Each number is 500 + 25 x the weight over its row's rms, rounded and kept within 0 to 999. Layers, rows and columns count from 0. Numbers have three digits each. The size before them is the row's rms in percent of the matrix's.

# q: layer 6 attention query, 512x512, rms 0.0236, rows 443-447, columns 448-511
# k: layer 6 attention key, 512x512, rms 0.0235, rows 443-447, columns 448-511
# v: layer 6 attention value, 512x512, rms 0.0235, rows 384-425, columns 448-511
# o: layer 6 attention output (transposed), 512x512, rms 0.0174, rows 384-424, columns 448-511
q443 114:470503485491541470494495476475509545514508538472497521428523493479497521519506513504512504503513523497529458513444466483492473487487489504518493495493533497490489544494533436483514516478538537
k443 120:511522502484502475536485529483506495486545487503502492542517496510521468497477449499513498513498489496490537507484486482485504512517468476489475495508515488507511507511571510497490516449506502
q444 104:496490458475451552452481519526514481494518483498514517523513501489534533470519537508508499517489503491543547523493520484511513542529530496492500461495554515520509491494528514488495528497518483
k444 106:481508487481421537508481516505508515508536490518504500501533456509485500475553521521506492483492454471481486480511479515486496493510501474444541497525517513488532552493540529495484519514515489
q445 108:484531534503526520551490519494502503521524403492536500504516513491472541498517447475483473499474493486551500460477496503490461511522466479536544488486533499528502508498451511532541512517530506
k445 110:485507505491525500519466466506489481498578534500503460505524501505485503461525465499469477518492468518516498510461496493469470476518477468499522505463489507506509534489423484492519507513521510
q446 106:471457530475491514514477502542493495457534503504518435465488497500483471493494491435509485514434490483456520497450486491499491518515540539479517503494486476500523522481480478487480471532495525
k446 112:504448520501507516495463496532499500465508500519490530492503505486513456505460508476513485499519480484468507479512525438517490503511501536450505488489491488520488529488498479470498473528495477
q447 117:522498516514544510473515529476482495470534501485475426513502482538514487523478547485501444479464516511471504566486504503488462513481518479447472509528514467529473501504509503496510509489511515
k447 123:518471484548532468487510501485483520503550493492494515523459508496507488526458520492512494519488516509472503503471499486508489503497493465456490513517502460511462513506517476465529478492499499
v384 128:477477521534494539533497538540502491516500502531487526521519548471476552457518507459486570481509511524481557523510508530515501554554506530503496469505465481473479505543495484501539451482486526
o384 133:531485548521492542559497496472475511494496516518504481552493555480476557452499497455516552462486462528526559471509476544494479527528509513492489497499505493452500547540519478531437441462497476
v385 131:481503491508526462529489493490512538494466477538515512527503476520488520525479482493522467517472498478508446505506486538479494440483543509494489471510484509483526524507494541519535467497494477
o385 134:517480474499479475544513494498439505511482476534505475535478472520494475531474509501527479494508486471492425486483486526507477437478532507509502456459475505500520521512486520513483466510518541
v386 133:523473504507520510486502477503491507497499531487504561501513467492458449500480466461435450522485495517465490509466504444493454422479527503482480503504438521524496494482503495530492537517469558
o386 136:476471518485457496481488501479544488500506536480497510514516458492472443503456502463469449535503478523533490516475506433512452436452536477517500498492437508511524489479488514491509516497529427
v387 128:530474495510523500469497501520492503449473526415516490474497445518504531524542506496544479521517502530487450534489480449523487498465512501502507506515507492521544485549485491512500506503512517
o387 133:467529537529467505485525463479491537534493531450505517447494456512532557525517503495560478495489539506499459519479487467500465490489501508495513506511488493506570489559496542491490530504510484
v388 124:474502486520498504536497466454520503538480460468506524508488513531477481476528476470555466497528512532478499561487499482494527484497525493499528502484536582475498499442525536485483488535526489
o388 130:517494487503488492525508517534494490498505469463488498527528529511471509439519451482565434526491504526517486540472503502508548483525509521496492524497529543461537497436485504520509469480484514
v389 126:547478489503508487508508494494507470537495497490488518462494508451501472565495492531485549565494489492491497538490414520489498532505473492514487560500456498521482475467498510502509492482469541
o389 128:464495482472511495504494481509518468482498486484515497481533517470530489534464472537502508533483499497487487540471411513477474533526469489485499551462457498485499491467515521519510460546519487
v390 130:576497489522520477539507485443508513455493515478450506502516519480518498506508526474481512525500495514486499509493473547502505545563503533518510562485476513464561508476452464510516553509500465
o390 140:416510495539503500544501498546475494520543509479471491526541513474522479513537493458450485521511484512507486484499475556508486554568479514464524558483482505486574503490558454529500553492504555
v391 128:405506479485493482513501494510489535501522503479458574521488462485478539524512459454504499511487485494471469485507463500521538545482472492517489492486485463453496518456524500502535508496528486
o391 134:596479449487511458487502492484481517491502502483464518477486476478496543537516492473505499521541507499555494544484468505507564555468469493504471506520516451446501540473495486488493498511501530
v392 124:475500493473497479476494507514501458491495463492505541497499506504515417512537474560543508511532534563504499475493477531493489537476516510494496454493504551532444543458540507495500518490485484
o392 125:514503481509523498497505474512490494498492482477520520459529525471524441509562503544554473516533527564489494489511471528498502535472488522494508462498543559541456515474468489554511509493498512
v393 125:411476479509499523506504504477487489487530575433495534510498486464499506546518468520473519531513491536511479508493502488512466466542499517507503524531501508534471494464460528485475488487507474
o393 125:597480467522542522490493542523487484486528575450481496519514477472480503544530494509498541527481502520482459518503518491488472482522478514535500517506484524541469478456524530464492489521499527
v394 130:527522525538502507452502507480508509486497456481479506499486497484544518491496482501501466467515489514487506460500516488490472484491510527489493518508429486514461534486477483512465498496496597
o394 134:476511511545518529470491492525454492515512441505469491488514491498562521502525523486489451477545486511509501487488503453498480494484510530492533540509447488517462519498530479527527507492500392
v395 126:488492481483494496487502511480503492529497471448493476505508511508490458503506532445521513528465489473446534485521486519529510508529516473503462535484483515506535523520512471492526516475487513
o395 130:512490479498487494453509524517508497478555472456513503503497513514499471482483513449528495515477504462533531515495502530505489505514506480491547537482510512492522505504499495502492519510505480
v396 122:433529490476510516495487492547499471513502496555507549502497517492520532472493500596529521498507506515491508505479488492483524543465529516460511503494490483493493530471495543507509459497514461
o396 127:554497498504490513488498502452507467505539519532496477497501522478541531477503468555513519511505514516485514488493500483475537550465527500513492509500507453512485492489481527508499463478512544
v397 121:481490496498507505515504529462490469455498521592451511505484463486504496477511514478483530566508474528491506497500441520511504461475510473515499570527488477443511465517530497510498494499464530
o397 122:524488510493509502497529498555496487491494507581480485514496491504511491484512448497519526528498481514498525534503458523507518465501530470498525564502472496448499521514503546458515515531534474
v398 126:501496522479499453559496489499505471503503508497585533529488513521515489453449478506484493502487516542499497520528516538551498515507476506495505438510517472481542517501500507502495510486503506
o398 131:483500499494508440542497484501485482488537529509552463511483532540510490463462473509495513507506525524510490527480517549531513471539479500489524437521522480490506493505521496539505505456487476
v399 128:523514502521516499462480534520497480523488508476464487494495503436541538481523523509521519492474496512513511509523530531505482554508474483456545490484546557525485492444531518485483476486466536
o399 131:457496520514491514494506499474490506479456548475450494492510527435533540498532484495512511531525455511494500517518539520509502552513489458503486482490537542537468475457495517492500491512534471
v400 128:431477476541529478503491537460513468454476513470453462489511524494512449517524498514483449476501470497496520503501484450493482518527515480516529485477486528493535515523487487491445507486502496
o400 130:576487502513478466527488526516503502516506495464495527497450539489528464517508497525499439487508459496491522506485481455506497507519508507495460510458500506477519519514495502480529509496508498
v401 125:513481488516478498512506506488509534473493486518456469479503475548497520502541499551506502502509500483535506510508557493486459516534524472494473522483438494472507523513478500530513536483499458
o401 125:510461494547531502550518500493488501508485479495463496495468472535502509502545504551494483526498493483518497507507544504492444512525511461506548547504470484445475548505525496549498525503482515
v402 131:506523497513494493557511479535492494497510437530512474537482500491484520466519508535505480516474512515481490478514517554506497462492455473520499426525512467513489503547505494510495520505492534
o402 135:491528507456497485548496473474503476500508454500518483532460519491498537465515502507526493508477512506479506484525537538506497483519475506494486425464496486524479536543501521498504514505519479
v403 128:551509490486508518466505456544488514508497534435497507486494497493503575500553508533535460539518490528507569508493468483520503517499464488526489489520509449513542515512530483498541499521474536
o403 129:440517493497491519458498509480505490466519536455488486480491485499512566527554515528550494516540480530480559512481472469494515495475482486470465490535491475516556516514483485539481522482508464
v404 130:498494470510497532485506490547489487524502487509464476500511572474493486503487467513484493522478495462514507479480556522514493478517484495502459516507532503532531485517491530515546523490520457
o404 135:521516497516493514499486498454528505496525461492477489524512563498475500519471478531490494504465487482465511482494550497502491483493482524509532525504522518498538499528516545493454484521473539
v405 117:517490509511495493479527526519497547504524514512581500499489495524492426520502512517480509469515506493518423561474518484531499498493522502505486531494538487505477500525561476488509493507522491
o405 114:496478495480531486504455508482515498522513506482556528485533476527507476520501499506475526467512527475492404489510499495502513525539518507492483519491547515479509491533454495504497497488474518
v406 132:455523508478478544448497494499505507527504508460554513541510536492502506533512447470510483478519489528447483470485487553483503499493531526486509530508467477497511474489514474514490510503483430
o406 139:534546524512500527476499503494479485464486508485523500538499528486487530521502466484502494486523491516533481491486477552484491488504533513483498524509491469510518489525467458499496507497522560
v407 130:451489485441505539465500503419508496463500455430489524514485494507484490455512502499524488545491484515515502520501473472500508555462497506485459521491521490581499479529483526503488514504518466
o407 139:541494486435496516477504524566495501533505451447487513523483494506473509468493501504500452528496501515483506493499486477486507531470485496530517519468521501560507477521517481490500519480490536
v408 132:517483496495492466503495475569508532537487550501428511525516512432530495573480492515515494542521508500509455470494485469499488440510486482491500480506496544483485519468498508502469508509490472
o408 138:473491497505473480490491465458491530494487550488464488515469492439525496562491514505514486501482492486505449507476473466482481455512504499515505497515506522483494519495516506474523525498502519
v409 133:533494479487494536504502508447491523496526510511479508519509512490482512522540529478553461502519506543484504495490536532504479540506528504509492498508523574562494470470525511493501542505485586
o409 135:472497488482522508498499494558511495525503523511508527523472509501513526502508506486531470504474481535512490484512528516529507541500515499524517521499520563552504521492477504472500515506525419
v410 126:440487476475495485448508472438484521475497552566526436499523520568487475476540471408518495488513503520503498499484477489485482523470508468487495468486515453485538505495527492524522504503473505
o410 126:571501482482525488470520485569542510512490517553523514506513532547470503483527469444501452491497499511475501483508477467474502499431488481507490444490495485447562492489457490475500514507497481
v411 127:504503544507472477487505499524505506506502477501464516501510494518500549492534485422462514521433502484500545505494498488527521551504527480487529539471504496559494504512524484502493528512535560
o411 129:487479530487518465501484491482484500539483473500490471496480523517495509473531479420521527536479507461518551518507517521484505555507520506532457549464498506576508456522484503483496525514482445
v412 130:495503515542485410497507501434512498509519512479503492501515496488478444553478496446469498473508503491494453502510545493501512560497478540512508520484508518515552471443539540493499507521491456
o412 136:501499477516470411508516477556494507477516527487510496483493482474489464527446499437482510482528484472496458517536518456540520558524492526500492526475520517511543468449475537468528513496503545
v413 128:524522492492518498473504514566493478479501549570501499513508506497498502472498514478461527479506501551497473495523421487495499523519494495521472502496466489449556518491535539516473494498500505
o413 130:469538489481487474459510526416515474525521532546517493505510487512501502496492482490487523476510541547491472519529429478506493537528508473458509501496454483460546497478487498468523477481501498
v414 124:507484482466518541512504516514490538484486489532513534471511502511526540503507489479505489484482512535551402507480537484517491535558467487503495478498454521482488495557488487471504496486455525
o414 118:477458465440498532498478526504507497545498503529481517490501493509547515472474502485503523478465516520482386507473542485532501548578497483504491476472460496488481497536507511473473475478528495
v415 127:533494504504516508538510476527509497476491534490504512502503521540484492480538494540459540530493499512526559501495523497488491500448496489486499494499513485461508533549523521512503512498500501
o415 129:462484513490478478518512543468492496511500504476506503544468513529513475504504497553451546525502484507481545506515511496520514517449509468528468472490493478460511535552483541460425531481517493
v416 132:568513505545499508480500460491508514510474520508532526519508514507441532532450453516453511528503497540476523463478474529504484564520517473512518534489541499489503516504531458512493520479502524
o416 137:417500510520512492468485478512493496491480531498534516517482512513431511516495517530471516546497497517536518503479483551519470567501509503493479523488534505497512531496490453509497518450488478
v417 125:480461490475518539496502481512508484478504489520466484483475442527435444452475551523485500534498490514510465465530527509532498508537475477499538521499467453540521487461503504500491523506495475
o417 123:508497466498511516496484493459492512496525497516477499495505458526422444448496515521510480531488504527489455501523558505505498523507490479512454511422468491507515505452490525473517543521505534
v418 129:574509521528498493536488513462507508494496536501460521522507508507473463502464502493480519489532498471484512508500468537521536528533480480508533533501468518530515508552504571485557493477460505
o418 135:417511534520504491509495497532546475527523509480470474487494500503485482513501501503530522518495514473507528485490517558514528518539474491481470548490495522539550486514487540513431472519541497
v419 127:553519464524479523545500490477493428485514504460517501493481494495515518503531534471455433516538482490512446496513483529511505509511499520516487471499472453428522474513474559499474529496510484
o419 134:446543447533518516536489467532492471504495484455527489497513504504503538501549530466451437505502501508472456476539502506521535518480472485492485461505466494445536474520522546492490526511489530
v420 118:535484496430494511520496488528505513522503545446542488494488478500544481552512485501498523477507497512475474475484461535505525527529503473494487502491520496526482513504490507501474490518548473
o420 125:457481488481493514491517469472512482500519530435542470478503492492544489556508536508461513492497515492529487542521456552545521510519512485472562499511545472516451491476504519479495495486468508
v421 132:485511494481498529490504515537506521476484514537468513478496504537522525488532489506470531534504504490476478522480492519500480515539478494500550562511530489528495498475469546512500490509426501
o421 137:535501480486495532500500475475476490507513525528463477511511518523512534495536480505465515510480474488501486486487512517509491521516487493519471557508528489545474525478533526513525467523561511
v422 129:521498487518468521517503493532498536510517532528573476540504500496513519493482537491513491463548485509504547483486494484492481541524511521517475526498462529476478513484477501478492519524500504
o422 137:473487478520520514472484493461526498469511510540553508515485486505505514519497512473541509474527518510495553486494507472471516523491546490459509536502468515477495484474511485503507484485510495
v423 130:475518503525520467486501490567492457501492503491474489522490476553469504520503473566534428511516479561487509518503457519481498502464497490536507488495472515527499495528479533513489530501499508
o423 134:523516518504497463484501475418502471473493489505478461532489492553476472505504469565548436518495465542476500484524449503517515491489527494468501491515476512534514532528517538486503534504486496
v424 130:458498460537516484499497502457505534491513543527515494486486507484506498539526474506492530494487499499502450531508505486487509465467495529466475496514511500508500498506507463501453490497518534
o424 132:538519445506483460494487542528480536505506521518522477498555512483497503526532461520496528497492508503519448541473479497481494469481472537543539503504530501499520492503489455492539462459496463
v425 130:520521470482517499532503507490502481508475509471539541501499433490543514466522492473482485525509513492535489524489504528484501542479526480468518473498548482480468519473531518509506531491493495